{"intermediate_size": 448, "norm_place": "pre", "rope_fraction": 1.0}
Each number is 128 + 32 x the weight over the matrix's rms, rounded and kept within 0 to 255. Layers, rows and columns count from 0. Numbers have three digits each.

# q: layer 9 attention query, 128x160, rms 0.0796, rows 124-127, columns 0-159
# k: layer 9 attention key, 128x160, rms 0.0756, rows 124-127, columns 0-159
# v: layer 9 attention value, 128x160, rms 0.113, rows 64-102, columns 0-159
# o: layer 9 attention output (transposed), 128x160, rms 0.11, rows 64-101, columns 0-159
q124:202131123204087099100152109130097154138140131126100139070149097105104135116095102098104169172092152087124202138133131133154145190155129131097141098167125144178128134160081134121136090138153168154145108171145131127148129141105146107097158101128132100126102118117160121177088111116098135159134122113126122175079142138148139168105137117129145068137077124100111173145114128147138099163124093169125133120129125106131112101148164114142125117110125122140120117115170091119140166148144093
k124:143165135092148140169113150190149136127105129117114116118058133121162094151112152138093141145119120164145109101150108151146145130136128123108107100155141130138138126158150098109108148140170174096093147098098146122197145146136138151161096092183089163146196152191144151149138098174128106089139096097082095154103121191097172117127127109126161146137153154096133156127098148170088154163101135135130099119024146150113156115120189122065122134077149140095039132112121065155149048090097130
q125:143133116137114109146100136128127114119163141129102133131147149120135157144174129152107117137060171138127145144140096151130113166060117130097115090086146146181146124140113118094127117177141158125137157123135123162156048125153156128099154057147141115149151136124131132174132142124089170150111127134118153113139122110142154118165137122115113138145114083144107105160072150133122118116133132123161117102182123113133072105123113143118132149132173122167083094132100149155119114140131131
k125:127092126084088077123100146087137121116113168142135122170150147113093139054112161111077113133175118108089143060117078114151112202096162134127155131150120109155152108153118138125115123173128156080149190169115156157138167061151123170157176168123153116119145103133081096126120096123141148114185117141145071122148100163131133190079124086133141129134128125112115137141137134117117153162056120143110119199119120115100113125003136172070117093104075162133175143131115130074137111098104111
q126:084102144130070093142140123137155115119120137133105096112164126123053138134169153150149112139110110152154120156097143131156171103118098143100123168118128110134113146126145096112140129158095126132161083148109153171170145092105139098170216154124151167144102118114098111161144099156100185101078152131153174125111095136118153121162111108113115138154156121107146120151114143136143107097145141097112106112138126119138143136101125073114145125153082120119164127135140142119134080152124114
k126:097056123102166130145167142135131219137104116120170129123176128150102166092115100111116136140162171118147108090144115128104129170112141088155178107108174104118125117158144144128093060180107149146139066112147134056083092125137150099180196177117113162101206119126093094131086137122180090133089113171070160123089080106162124120122087140125053130164128134166148179163174130108102107128111136146135134132111103079101135145066128226140130145100128070147146101115120154148102139132122092
q127:196098095104075129191147115088089128091122151156146144083140129147167157121127164101104125150112126112129102096153105098132138063146172135088124098137084125082050102114103178137096125076114153162101118139123137151143137141157097154118089098093135091100124177171111116117074134085098124116104132125140155114106154093100122101142133115106087100127152162126087146116165126128133163131123102088109180153050125166103110084169135150105140114134109167124111202104131179068115191179134153
k127:082164131168149176100131079140128175162123114181082156132070165126170149092197120136091135141125106131107111144149125113132140164124063117123099147135147158184138136099186108136165136136129111096135077084082078170083081128109125093127082091117136176180133143132145169144151130141146099127152101102141160109212186116114125138111113187131226102090235085113140110147114074153154094095138192158102126051112081119147119124141147111094133170096144083129112108158081153198098095145097143
v64:100114097104167134161124160110169198129145105127105155161113136110107137130152177149112113062108159131174109104131130103136131127140146147139134190116160111132139127149099159151115147124108091085132119121134135126097150132097136160134124098111170155081173120104067103125121148107098134136105162174147117138113132121102142129124080064118136028092104095112135120109089121113098139113139065151112140116101134071141128157112114177125133125084158134118152141099094176073101122104108166
o64:120125104094113096130154138146081148104105121141150165129119151122138119150127144126111134107121127157128115149132157130160112157164120128107092089160141133082145145109108171149169128109128127126108126112128087146101143117116124135159146100127138145085147154144128142167109090124122122152105106096136146116091120124141118172112113110153153140125141096091114145098119128105083150119125091164108118061115131145113097137139124150114110145138174093178119168111122131102126146152104142
v65:161121116107059123112133135111135109128130127116178098125183134124150127171092154186163115164058123089168097136148150084133137092148113091111118142105095122179117138113153085124119139130129121090103111138148136173183117137155098102134151132122144117148088107132190081164168104108127097125146107100080108125104174148159119136127087104167157121101144128110107131126150122118169072126148159144125092172145146118046118082167108109103127078119121194128120118103130113132116094154205180
o65:104127109103099108130155091115136111130116124158146081087127152127149177137092197151183100138101141108152126134137166102109109135085136123128136172131106141157098141154147125078108138160122124120165132168120191114193134118139106115170107129143129102145103141156156101084148120100090126073161121105108093141105144136138134143153128120154143112116122126118122136179117141159160115132120115149113113150174129094105167118150092097111113081129112207168128161166137122140140122143169108
v66:147175099146073128173135173191110119136166151130155124163132173144077099139162109107087119159127116133182150158134106109121116145115126065144165173133063080118083120110146123111094139137160095051113153092118113139153076077188146115189125144108097138067156097054194113143099096136117022159100116125122138130110107160111094117146159148131146167085131096187083097095100202130116114132175150127063161080108107069143096120128102119113121122175138103143133152199120127130114124159118110
o66:136158105137118141125141152142139190130082099164156156047132127181121100176130166138124064108104126139142124143107158076087111094105160137176136186095066121124095101080120119130133121157155130153138135056143095127127127094148135160201055164108083151061139106110095185074142119119113105085108165104170137193086126119114120106062098146132168129155102150175140113109128154156167176138166107038138141058178132115116098139109164122133099143102122138108178132170172142128111135161155155
v67:091174087101121118169079194133104164167211149097187118102177132106085125137088168118110115188112074124150094105148120099123114126128135100118167164136110101107089098138120192135105136091095092180128127075155090094144104141089120182177172138092082080089113156084068130127136116100139079172085140113106139167145167133111122159046050142125129108104121130104094099112132114120133091133138110138106087166069097107129125098151111127135157178121193145108061133099183157094106103133160204
o67:100142113129131120097127100175122128096084064158174122086134134124152107165086159164116157181126087126169118129144133100136106166134102084141117107155112129119138119150148202121112045073172093137104131094169134134171103056144113152167134162123121109092139127132137152119075173201129117116115157070109161170065201074162156192119063159124085141089174110116141094152174151140140139155145108120091142121147208142136126128148104133061090154177189158183123141171183137140128117119157150
v68:127126064108191104116143126111185172144084111087089147104129127149111154082148137098151143122168135119118102097172067123122131155176134137157147073114130163085139157107098156109145129110096138133091137177146142137102142173128151112115095101103145068142147167135123148103096075118089216115135188140127140116148153124111142134153155117114138127220117124120124135128106123150138182129151108145148104106081111099190145098128153104119139150143158142102113058098115130065076157075126100
o68:174115110122151119127151110137099108174166132114148161128122143138105118156129082143119177122108153115128147135168094114133140138179128091118141052102139121118109133134107187134152134104136121095128123107166135137117110149114152112116157100101178145143130164093148128201142056146118149173062148118076144069156134155120131190124171119112073128163138121076190108149154151097125130092105132106135118110051125124150113125140091138097119126129070091075129163092071092113077139111100125
v69:137147069187123124091132111100088133086081117148181149143139140164093097117086071107138210105146119119081192179137071178129063165137134101127133061140097126162137112085084110122113158137146095104105107155150106139126109132156121131119127099094129106069133101110148129201119104132130142153137079091135145158107103160103133129121112151109182189111094113148152150141151156125055065136141140148151132123102117083126084141082149148106138091151124122147099124146118135100125184144146121
o69:139116059152136122134141071076168132142126171182134112104129051175052137099126112185127138104098137099140135146157192132069127148124161135134146145141114112139083120141153149156112088190109134154128085136163120110096171123110113125180120168115146152123158143102088155139132144113138108136152139148121094150127140162103131098110136111115157115105080103138155138186132112144171138134177167058141105134099155141132120173106147135107115111103132145059111151127109143161138164106093147
v70:181131112070081127092117119079106115098156104176166144103137145172123167119092073141150162106118143119107111150162136126125082089165153116141112127083137121182122132115130147156075106093112166122119082116186164111156131132116144149170106116107146130154140166130140111150152145116112085106120132173122166123059111176112128068122133143151093112101113114139124113139152120127094112163113138006147121112151138116104085134171079145137073150090152151122112122129159129145119118178128173
o70:148127114079134088163167110129150111111190104171105147124165116127072160112167143159120153125121150116134141130166151132185092099112104118172083120127146104112121131136154136107099120100057188187074080132162146130157090176128165109206145083123100097160167136144163119091121152114086142073155075093119142164087127153105090100190128135157139106102078137135158136163125106153067137163132106124173128161147116106054097155124083132132138174156167159169153114153225185152109127107125150
v71:082123124182129120152125150153137161121137135136151136122197079097136122093095174089135174161124136108093131095084105190116127107129112155158134193157155120196133088126132082128155094188107092157126091146134100099138190149119100141144128108064138200134168116109044078131146085117109154132126108082173096106177147191098119144071085128112123064119115172123132143115146116107097100086142150221098102168116112091099116145115162146113196106035137060138134093076129119089122122101163141
o71:128121146177119128108142121137108150098107153148163154100095134136142128099081186131138178147139094088112112148133110164046111226172105102107129087162126099134121148152118154135173050065150100141107152170132138115160198110096058164128120139096111139094131125165130105128068114088105127146143069142112118100115157211113135137141141113144108118103125126135079139117064114122162138149153126142096101135116211136161105100135181134054098071112197144174094177112105102107149152147108096
v72:111139102148081135167127161123100123093146178144117122139090113134122139139065193123140132169072117102110137134126088169114080151102120117102118168196137111111105111050122094173115106073144100157135103193087107149100145125155072171118069091131144128127094132127147134133149123109116081203136101091133101130135086118114109158125136139095152123108087140094096140117125124075137098156104118159134109131142116127086131080104065103073137089136108089132125117113098127134154105171126149
o72:110171105100138153099120100113159118126111137184150083093066133129127143110125129151158109122135126107135116163150120139107122121141150114145105156156097122125118104094162098182098131107153133128112135142142155103120164104117108152120115131151176123137123162139126129100150160154122151170136104134106113155115137126117097108124120127127169124086116140111076108133085120129123128132176119110130093117135145141178126094147141109123088111118119160123130141160132115186156078103117135
v73:077141105138126133089104092143144122160137151107097110125130139144113148144081079098087115133148110124087132089138163132136067140143085078135172108097081091128167158129149141119134119131130182129124134108111086150085125130107155140175092168107109109102122110107186124170126127135133020122157120147107137116140087210129114131076085108176127157137063116130131142127128022130125086144166123131140109156118093104104183092115143105119101101178141169120109165157155128186109105213100132
o73:100174110178148141084119061173171120052092110122153120155157106141148063168121059116105127094143101106153161076166189141208112134142053106178154129099084082153077151136175102123120125168113132192099146142124144129114172103111143111184067169111104118131128117101156146165190142176153128054117133155151175139135124138143157102095081120118115165130109146142148142204119134165109100135234075095127135131157083092146223123090124100083102126166101141132116132187157134162132117126158130
v74:133114132136149131115176108152086153133085100121099151161069148134163154116141059096121136095182124120177140172127116066122123164121134125120067104147119185118143138144129163062116119154133096148129126139105200115105130067185082094119108176187121098100093103143155121089077185094164114157113118097143174125108143087117139119187088142143125144160150116151120082144125139181106105113097125137138152154131091120175159118166191110142097095096127089085125134159134122177128092122122119
o74:126128103144137134125118121153134138161131111121133152160119111123099126143104052110115151120125161102174129134101152121092151116131160119135149116145149150128145120094085109132115180203118125166120097137162129122058093139109177104103144141168136104113109098086143110095147099141156112135161113089185108150100127091132127130065141159113135122142146147156121130068076153135074104107074144138146159181116097114102168146148216114143144109098126030070154062112103133151117130099122139
v75:133182130157137119121144141137182143127160123127179110149126175139148113147183139128130129130134082094168074172129069122108097121138137138118153176130122137166072130160142085074103150113102080152084145120160118157154113155140122081147173119098120111123149172154078136108098064130132165103109202140120176140110182126098077152127136154075176058101119098095106128115109152158087156115169104131072148177126122129130105085115159122081210115172164115147115127102116075092091138122118150
o75:146137105107094117155129152127133084126106125150176169093129182145168139167118145152115132107091100119146090150095117104014115108136143080104148122150126142170096201177111147093155099074149123138141161140143119179158103145114098124193106159123138130102107192171086171099084101126132124098109157146102141150129173111096120213127133191074135127147187099136144166139169137126138165139039113111146151114152145184110069137164107134055134130110120133129142197130120113069082148138093157
v76:071081149095102146041144148123092127084157117142123138082102130110116115192132103134144149078122140145138120162113170137116096159147152135087121118146188118105117155129124160097075136089124112093132139104156160127119152056135033132109135145133164141154074138150181196134166165088164036111104148102095141107118086093115116103088103095173095150102133089119134106125121089117132075095086135181188136095079125133153103129140094157121091111165123121125073113127133108131099100142110119
o76:074136102117124120110133096119144106097174088160156128159131103097133103187122115105133125100120142129104096138109153122034140114169144138164139162110116123114120097147149096137090136116061135127103099137181103076078156113130103107127129137135157109128151146102131146080156156162132095126176160084154105181095145083118105094105132144155115162107091139135122158079180152136124101124133110176164126121123106110116161127153105119173141148114146086172137081113142125131143132102122110
v77:053119155109145136101141180167091204070185140153127137099148163145109094103083112151137199091151102163123163170137091125095095143157148120162039150126147166158130138040132116142127092050105160145110132153149099073094133123095082144136089175102117118125092135104150132138146151066123029142139125162179169110092099139107112154153135177145076111100179097122094107106131183120150058138036135101139107138141149106128140128145109093086115073106176134108134155119161149166118110144097130
o77:081180097103167161133144132172163173081148144139145107114150110133090110118094132170136147133146111157148141139141149135052119096146168103185090118164154104111101089124179063128099130074073144173003148093151079101114147142099133066152163144117137094127141125091156169078164153123124132133178107132143110141057135161120073145124097175155114111114129143128062126106109182157142125165102142110107124163122109101128115141105144120152120132131163139139161112149147158178110079070128127
v78:147127107055213156121148145097135148123133102130117114151099129125178132187156133151146166119121147127149128133175157083119153182187120136121141159064103096152108129178136121095078111125101185076105130094148176130100150044122078129124082102191149119079136124149196120107135173075123089110112098102120144190097133131111113120112166138158122118162126105131158094094118133165170099141129142093165100123047109127083169071132127133142099094138165199096108112122145133116203147173197115
o78:114084096068140139156143090179155133138093110149157182184092101134153124168112114156142093066093168088161158121135165105179127129145111112191147123121105215162153138112134123097109171106136157055069136118159141136140099132110085125130156095189180134149121147103180127110140104127107111106119099030157126143055122111154111123101142099142130197135129119160149127123118176157107132071099113141128149150118036139018123119048129133141159142143104115144129070137153157152195136095189125
v79:117089144110131167058145088144123142140087085125153130077180117130124139130136147091165134117121194111132120115126143128123196157138142143129170115116143117079158140119108117138128157084126105167147139130162141111125145141109101120134145119161159126207080123171212095142135132089171117145101118080095068118150119109114117116114122096142063150131133131119144110144143095122179144107108139169118089153156102179115113115048147106144120060133136101112120050062178125101161134164195182
o79:090069189144132152089117093102066087154153120099151097117125142148128114125113158100144152129128177128157136140151143116096129166140133110122180165104108125122134115160111137144107123057077161099151118153170132056112147107111104157091147124177168096150103145126172092130158164127160060132128151135060091128144110143126146152103181094133090132111122121152127098130166145153150123132102140174117099209125117105114194094140072067111169076120111100136141114094166127165174145173143141
v80:212121108132061106130149126109107120147080125129133194183105141125135102114184037110123108122123141128093131130130133159103120087104137141118192115095103141125133134087098127146088098134158127078152157106123115145246064110136195157104119116135138125132137113080118152134102170162148082104105093152113150129114097089125128092162209128105147157138147093171139179119134167129118164133155111112136138063191126141095070153104144155164134195217069118145124126165059136118146145102153113
o80:139103134135133113132130170090103142142132132134103138147140123148113141106205113156123067108116150151140128166147124141009127127091146173161140174036108145108138124104165129109128093176100139128189109113115124105135091119181167165123115095087150163128140145096083123136117119093111116113132112179152130147183103121127124105120117108135171107147100116157148126129168117065100117113135106073178097125174145105091106133138133166158164225101116153080106108092154186158116106190129124
v81:071155099124153154147123089083127106116136117117127106136118133087083150105131145118148109124098204135103128087154188127135057127136086158138183088123089122076133134131149145135179124129161135174136222118114039159123118124088181149184116146128086136098115119101080171116167104116137090100166101126110082124121120115177087160038121121132132115071118137098098158107140094122124184133172115085141114126135097168132140079111097064128145130173184143082096130138120144134167104160165148
o81:087115138144163157107126086097145100083152130069124079183120132123136116163155141137157134111106102145192134139174129131235096101127098125104151137112122110118137102150128126111143065083156134119148168152090126173181131074186157103201078180112165171075054152097138115116147105189185125084088127161097173117152145097195119079115047114122132159092155135128123131122150121135137115134171093110148116132111147144152125112109116111115132156173102165126058109121125149157176085170131153
v82:195131100125098174065132091103066109095146069144168148109155141188132149106124079130159126132148175132125133113152161137128100151138133124081114124085131109142156111122128170103079109135145166122080114147131158127153127126146149109134086111123103100079096100121149127114109209133160074118143091070139095127087097143102076126151122167118085166065142108118131146119150131164160107106118125105190106135111099084100142158112132153136115122113166087089084118159175101170141133147122116
o82:118089134098152153163111105105178111138216092130163118112128107174143110078108140145153153131143167105116144110155192092109123144148118157139147141085098124126138112107122106093100125158070175150086066154126131084145097119127155067150144123085112096096140105090142126079128127156108133093170127118147079114107118121116113097081105129113130143096116134157151160135091146149090139112151136072180123188152050146086129159133141142103140134116175087075076091163166190244166158155090144
v83:127163109148158142120110147148130186120103138097190127087092104111101079091157047125118155117158133131081113177166156108103100129162148110103147079136089147110114162092124103088110098081127138132104175100142096104120143128108052136119173101152122109116127129093215150130136138146181051052099108139039160139140128124106129111069175146130107205154115115133113151096149153152177088094113149127117109112104155145128139063101192129159124155168062129126125133158141159137113130199134090
o83:114143106147156175105111099138169142113130129115138143156115084139117090141145094156090124121122126122152110136124153123013163130136151096130134129093095128136140135151206130058058119132115163119135143104147099075111112131118097140120134111135149143144140116095141142096168144127156098097107188142131119135146128098145142132114135151124117119129106134142151136158157152139170091125127134100155124123138152080120144124105149110155169159146077132127137108127165152123147099129156108
v84:102132166137132116164140124130110121133129196145092125132041103063146124162066168132149116113125109137155108131117125188106132098107098128091064149221110127138101145153122086111173093123144117170099128126029114153080175096132106147103118137143089133144112054150151108110145094096103124183141102165162146109101107145138107143124168138119146056154112173079076137102109122116139136189114099128147119215133142161111134075167116132099145128197080089147160127099061134119152104137108149
o84:115178127128146147159139101154125132114081159176146116180067141097184167132107079088150107102136136130181103179112113178067130069140154139117085119187137118174155153081106081137150136100191080132127153126094150143146157109099111136097104107175146143137109135141155127092150130138164166157146110169145135139114129132111123062136132127127163123121127168118066097098094141111133095140132104159132126118159133165212124111123119119136131131146084149126128123139086081133138079112176122
v85:149116107072160125134153122086161096100129140118127113125127125145191148181090156131103074114103094084177094141153178172140067127137090138135132176123144132119096157138124104151069090105134111080173149120125146152134157091121043170109081097113149126117132133147191112146139177096131032177079123083147142127069086131164121113016114059147158109072086098080121119125117053120166059139168128149135089139117100125089174066195068159133107124141126126167128115140113130103155138179144127
o85:111154127081096070137120093141146087096103120212143106148096105077166164146108106116147095098033123051146109189143148140215093148149123115200149173125098175124100118105170105123107121145134159108121154155167162120144153094098070132111080060169148120109139180127163149078131110159092142124099146122162142186027122095130121082048122116135167137069070149149097164187119120110129127123135074147110136103145088128123212110153073125145091138123127138207099129138190122155136105136124128
v86:113112144128198174112156163197127124204131165130152122110092125168182144065130115125096115047146071163173124105155178125159117157063138104193119171116205150132110138129158051121142074128117147120091099127128141143059144156080136144104076131131151116169155105121166096145146148113149107140090185181123183122120109105101169055155168122149080108138134111087129120134187139092142130175112107117092099109237126179175171113125022146076092101106120157136191100105134158151098119121106119
o86:120127144166112156154117139197116124178132134163123143124149125104151123066163124076080091084121168131138105134128109159248139156115183123177094114147159121093101159127124128120144138116128159133065173117121112138055099159090154137090091094136111104166163113134173189137130125134148145150104128140106128124128103155153119158132166151163124101127125145109053119099113123189126152134112114160117130088174065090142137130155113114155131119125137090160139140130139100112099114113136111
v87:145148134171136130115108108112065123107170180112146105098062143176119187131108143062142124135108152050178117190122105118134019144135157147046189115178091145090107168122128200146198133089169072083122185131144127097147122083163156102166170163099155133138155164122120040123106084098102173169140164070100067109116114138084145143064076066130132118123140147120130146136084097137137196155151126150111181164172111124221114103172131110086152105152136078163103082133120063125070113082088181
o87:144166117098146110083112120056139120108146132172140091106093144099151170155141087086153179126121124090187100141133155051177090111172173118071173124096093031126103112111120147185142126097175097172160087076140119113107168095103157124188059198145169120079087129149150082106105132096159174093113147099105165190188160081076120140068130165107094107176145171175171135051129065099123190147107116146112127100129154159152118143239097140159129131115093069139099171083122058102081155094108193
v88:117149154129059134129131125125095134139077123137131122125099120101109135093115124116160118141114142134145129134115108162119148074094112128127136071166114100088188116156125126133149078120155119135141124146119130118099057117172105093115155160149083148147070126143141133131164121139136074160160052088168139119162103201129114109124139102145104169120081138121068095193086135154134100136080148141148158127129138131146129152121112111147148145147114049108149142112090103153139127111120137
o88:125128155131107172080124129139134118127136125107133102135128141092113141113122140121142113154126125135129107134122124131079131098125103134127148156130136096128138087117119100148105123147137138151174103125128136117142117133162123094118119145146126140140113127119132114096191152164161092129147113113142091142143135172100145063068123105113135088113096151117107101130107118117106097143153155113111117143135161136173159163123125112127145129116111129063137095117123115115138103125172132
v89:178126110080138151148076126120103134073162123141150087121154120124107143177161151120185150219145131106142120127190130118127073155164141150091197069124049097085120128114113211119097172073124126083137183107110149123108088063113197071157111076151146049151173143098146114123115125170115100152124159076092111162090092113114118117085154085084110175114076125169136112111132115181164140132156131152089134116122116151142110111149137102103125134186138106162133054159142123113111180138129153
o89:144112136092156160101116117096157161103155127167119142096143139137087129172184164108169131142108141109118115118139128080186080167157159144065148152077028133177132097108165138116078139082153139139172118088174134114139122103145129137151139104164157135138117102117148102143122128155129140108115217126112144198119121084080113098059105100093106187146146105162252117142174127133149148120143122092097157130131096167093112121123085126127105180116072123145160129100157105117122146155124186
v90:078200106103174154162114081126152117130138090145095131138064150112132098101157134144114119075137173142133126141169122118126222116108133127184075125115169131100154122140117190099102131143118175250142131115158139134087113153101144156113159164160101158137139151200134222100112123127139150102136144225145150114184158105128123118151137141159084076152111122128136115127116126171117197132120106067168154107101137120145155134127125118170125155113174112062132174119087124142196094130095103
o90:123139149106109152176109158163102100116149090064136159171120140108132063125131078133102147131118112174111170132126103129151155043138087119144118089145170145086198120102071159118129143100157165136094120117125105189128104180131147120093182163128116146130109143162134130152149115172170114132088099137146156086149114100169113113195129131130114145129149122098122124104145145150082088116100115149158141130084127129099133153080131130124142156137142108072168090123112156100137118144108130
v91:156105130092060156104138118114135152116093101175132113134133109092134136110112088135162136146109193112120150150162160131097087078171132162125107117105170121099128160038121139114091105089120118120122152158111168128185102124058236067082076159094217120163187089106149091116145104155165112086108154132134085116126140100113131112147175106088101123132110117216096128134154108128153159116124134095139127132213089158145089127156148142112096188131086065147188105117099092130087118113158154
o91:144094154107118142126125137092089134104184149132112100127162134126073158110183186118151131144117160119138144135151103142000110148141137139092128136084087102107129113082127125098126118119076167157135138129126147121155109148128177132118108075113150124148117126115170092107139121122121168105119172164105132144170087119122085113128161111148127126140112120142135138125099115128116104102140110167127088148134103087094105125153129111127131160123103104168166127088134092123095129175113134
v92:128144146110104150122111116115114137139150131125111145072109146135133167057171114110118124169118189123106105135144130131130151031121167138073122089123104119082162092169165172141194111133138148182111146085173161090170136147127088165139155093142086171142140109115173181097099115138182197083149127159117144090135135164133114157187146192144082156152130127148110148134075120140151196107109145028123157104112168166155106157102157089160161149179133102106081165141139115150110136085090097
o92:125092163095139159090149164157105129126174117058121144165153149142195130118150102109091208167169112173115155114131106116121196048144105140091111135090153106116153127138115114131140148087137115122174073127100140121156077160111131116120145133098109162119108104102108115109118153134153132120113145107128113071172125114137189127184122186092083096172135164183178132083136101100126129109114130117183113118107172131145097157139124114151168165140091141077132105133174190125138127129142119
v93:110152165134142119166118146154113120102232176112149103142167151124115124159106186099097132157125088103162088129143091165134145116132117150110162181127076082125051080196148109107143094104097146132040091144135127167132095141132094138167108119067080160106124118127144091100142094134093131159160141104157128130107127142117105162086133200145138122129128130115106147104113135097177121152150110122109124169113063104128154089130111086078131070156154095144154155161142109102140138158095088
o93:130143135090138124158118110160123129110093107161150099079133153147181112151073147126137118125123122111106118128139113112128142095144134132144138112121116152165110089166136108119139103047203118137083149126099159176194144099061064118153079144129114110101094119168127203085098157123089148137119125127125142123111158144109161115100125153123097133158160167167112143116124138111185205143162100086085165119172097184179081111128138136127066078136106132144151187240152119115131120113126153
v94:158146114149130165134112125119047137135124146125143098093134102130072124129028159078102139221092078098141102130126105161130131135127135118073156108172090070073064095109153163102126091095089139140073151130138114131144162160138078092096156151098150146118104077107208116180146102110175148149134145057114089127151136149111137130126104148140178162184103151128113182143136117095188100144100118178114107134126111118158135098119166131132132108186065131168132158170217162119114152126154049
o94:135128130127156141096108078103118131108113108160130095102118102153142121098095136139117162147134128116123100102123125116055198121132135119118169154090095130136100128142173163090140098145151109110134096085135178107102182105083086127077082139168148125155132122131142142117140180109125153124139217108100122135156149099130166100108163115092110114136139141145128124163122136138182155121181127102097086140135129128180147143154120119145082085129094122148150161175160074140135102114149074
v95:122135062162122122131117100106093134146054042107097162109069131124058118124101107118136169119157088121127142150137051093111164131149125124165104161132064187127197087112082210130126149137153147094170163154078093094094090160134157123126156132142095127111123129189140216157127153142127130156152091159160090103127128072108116141123170122129156102170125096109137152143124145182113175144088126079159135105087138109101134203143135082133144106187142170143058204158134128121162120085105116
o95:122152107095148111141130113068120128081125091126178158170110143150077111143106096164146154077120073192131165129155139125144115080107118116105152152136123153119139100090114117118135118192132131109123090092094097126106141159136200116105211186119185172143133133133093143202142119108166157136114092124175139100150151133112146110099141127086112107112148139068094086132134155101103125151160182050153106182095135126103154187101077117108147159112110159020130079088133155167106102104104134
v96:114139160099180173196132122091165162130103131140089143166103084095161142097141153133138098156146138113105138134181129116138128112101141118121175118097132092067130119131106128138138186125116119135147097091085159142140161123077159102112095124134169088124239114091102160124115159126152135098114122136132089161165121098116144099115130142142134142158125121120101110105121104070129142125162111109171127120147103139179133132107199183116122157143121064119146128135108089133117113119125129
o96:110102138135135184138143114153089140129089153111096159157135104119135131117158129112136128140136116087114135122109111148096137156153120142106147119107140128086144126073146154155134163116159140103112151132119133143107124124108158147102089093147153106156132104125108088157088143171154133129051152122135119116151082074141143122117115132161123159148148089100165144078128109062130110089170091184137138110118107131122118134113161150093138165127134109125131137106171128118111145170093147
v97:141105110150090125118092082091138121144090133131077140137132103113137173128157013103116104124112169066103137112135228079133061141095110104136164093110103173090168195080110147141139168162178118101161152104104115105147139154095239112160099156127145107149167104107115164158130136114142134076110145171012110087134161115096151118047166117123126129087074130159101120124119058120103145084127110183137125112144136155112136065129143149151101170140107146126129077132115085170083139171115183
o97:120141109175147119120115104109138135093129115075091146175130132126115143145197094106088145103125113105143149151163144114173097153139123135101130154046056072095148127103165143118150105160086126134240135148101128091118117133187214163201099119095117121130150112102139092126117123144168172072092144200099157140193136101125150155120183148141119174112087100107162129161133119128107077121150093195175118127138140087076230085134173147079149179146115131174114148084111061102101156214116136
v98:103143117141113130142140158116091132115196145119135125122138151143121139094082192087109135155106157066139100136204089115108113138105128090104165121094048032087124078133158126145106129120098110151136088092162113148108132130136049141159166106094074118092154090081160119160105096102120115141170096138131178145121090196131106219142069126151166128106100157120152172114079130130141110181157093164112094142108144089104167106107148101115136086139177108128124179120083129124138130112162119
o98:100156112082147139098182137177139113111075108145113135082119135134199090143080135160139153146120108083133157136137210102136130113174131138161133180139124111116122142131154136149123121117208103153146099116138201144124179094046051080212120200108126129107113136106150167151118142121154112139119113090104137126105115132135163135150076119084150093149136121184158112096104123122162158119144088104082103094133150183160134133085124116082083125129116154095134174200153187161178057140132150
v99:104121142069118156162133181132131143170153075126135134141115147092103147119165161075142082132141115144112107128156071144128156147119117108130159161113131149071148110193106158120095110125099126189105133113136104136131129099103119148136090135128137114112128151144112152116110158128150110119124138148178133154156132126115114125103093104178121089186071113135135121123111102180141165157171031160123107149109096138107146155127122121118130160113129116125124144141159079134152104107154119
o99:090109133127124122124122156171092105100123049125150161111117170135151110144119108124119141129102110116124135148127126180113130160159054117149134119108159192096142139118107121128132127084186120139095141153148117158126120107160131131094135154118164105112131117134140120189110144159139120151084095105141147121170125101161155120104106125097121120128174102127141107106158138121072149157132083128115149120135089135109093137125099132080113163146130061122167095136152085134160125144143127
v100:119137130112138156141133120201038139165191194134163102113172098163065066104049123119083170119117112163182191067136128149152131135100134075170136154106196068120094111114094135122127114137114132145108108152139124128095123169151091140139093129121046174114105124132135032170158124144124082201101171125161114162147086145094146093142129200120085134101119178120134113133139132061137079126132124138045116126123102125134169095143056106131133109137163099144141111152162160120137154147106106
o100:133146120154151142146092115190126152133117112148154124066130117133141092082114178095108098126130159138131133146149111113235162158113152123157135111142106111116114117121133160163157102114126142155066127080128148128115139105109079147119103149143039121137159143137141183111148169142115114160167165155131107154112129151122106116112131126136121124090120164103099097142108118158180178134170159097062131146144133142170119121118110114133107117125142095161159161195142120143128145115135123
v101:198141143098098183175117177111136170091147076191149124116144146118112169116166139107166130157100154121089108091154122112112134118165159165091151128126127088063149108072162126189069147117100175148140125110170135122143074120107217156169123149091139142128171119137118112125123149157111097091157131130152129104132119111073097144166123135104138119157134111157141186125131182120195166174156120083128111123119150169120146180106140124141095170076125135126126158140154157136149112109102143
o101:175111190085120154098150193096087160118154081123064107092139184182135137104175180127129157165154124133100130103147141126100118134144095144103101117092096133065185127116166110131123110082117144132082163084112129148145121126145155115148148127088160112096156101148146108176083160106093142113101092086119132105167120095122078101169109088118140111156140089142157150090138150142112135127126097081125135155129079138085116160115130129104137174151093136159143163137170181140157074133126155
v102:131174134173171173173109114120112099098211089135141114137090177155090076145185129116078107105167112078182122165134059120124107142134124107097126151115090094104083086130179205079091184160124149156115141150150143147136084096196141090185119201097102143093123145157107158099086151150124103113125134151148111117145107110137070102152085187119147101104123114157148131107107133175139142149185075095103173141089082086125155141121139116076141082145163112140089216191135105130101131156065094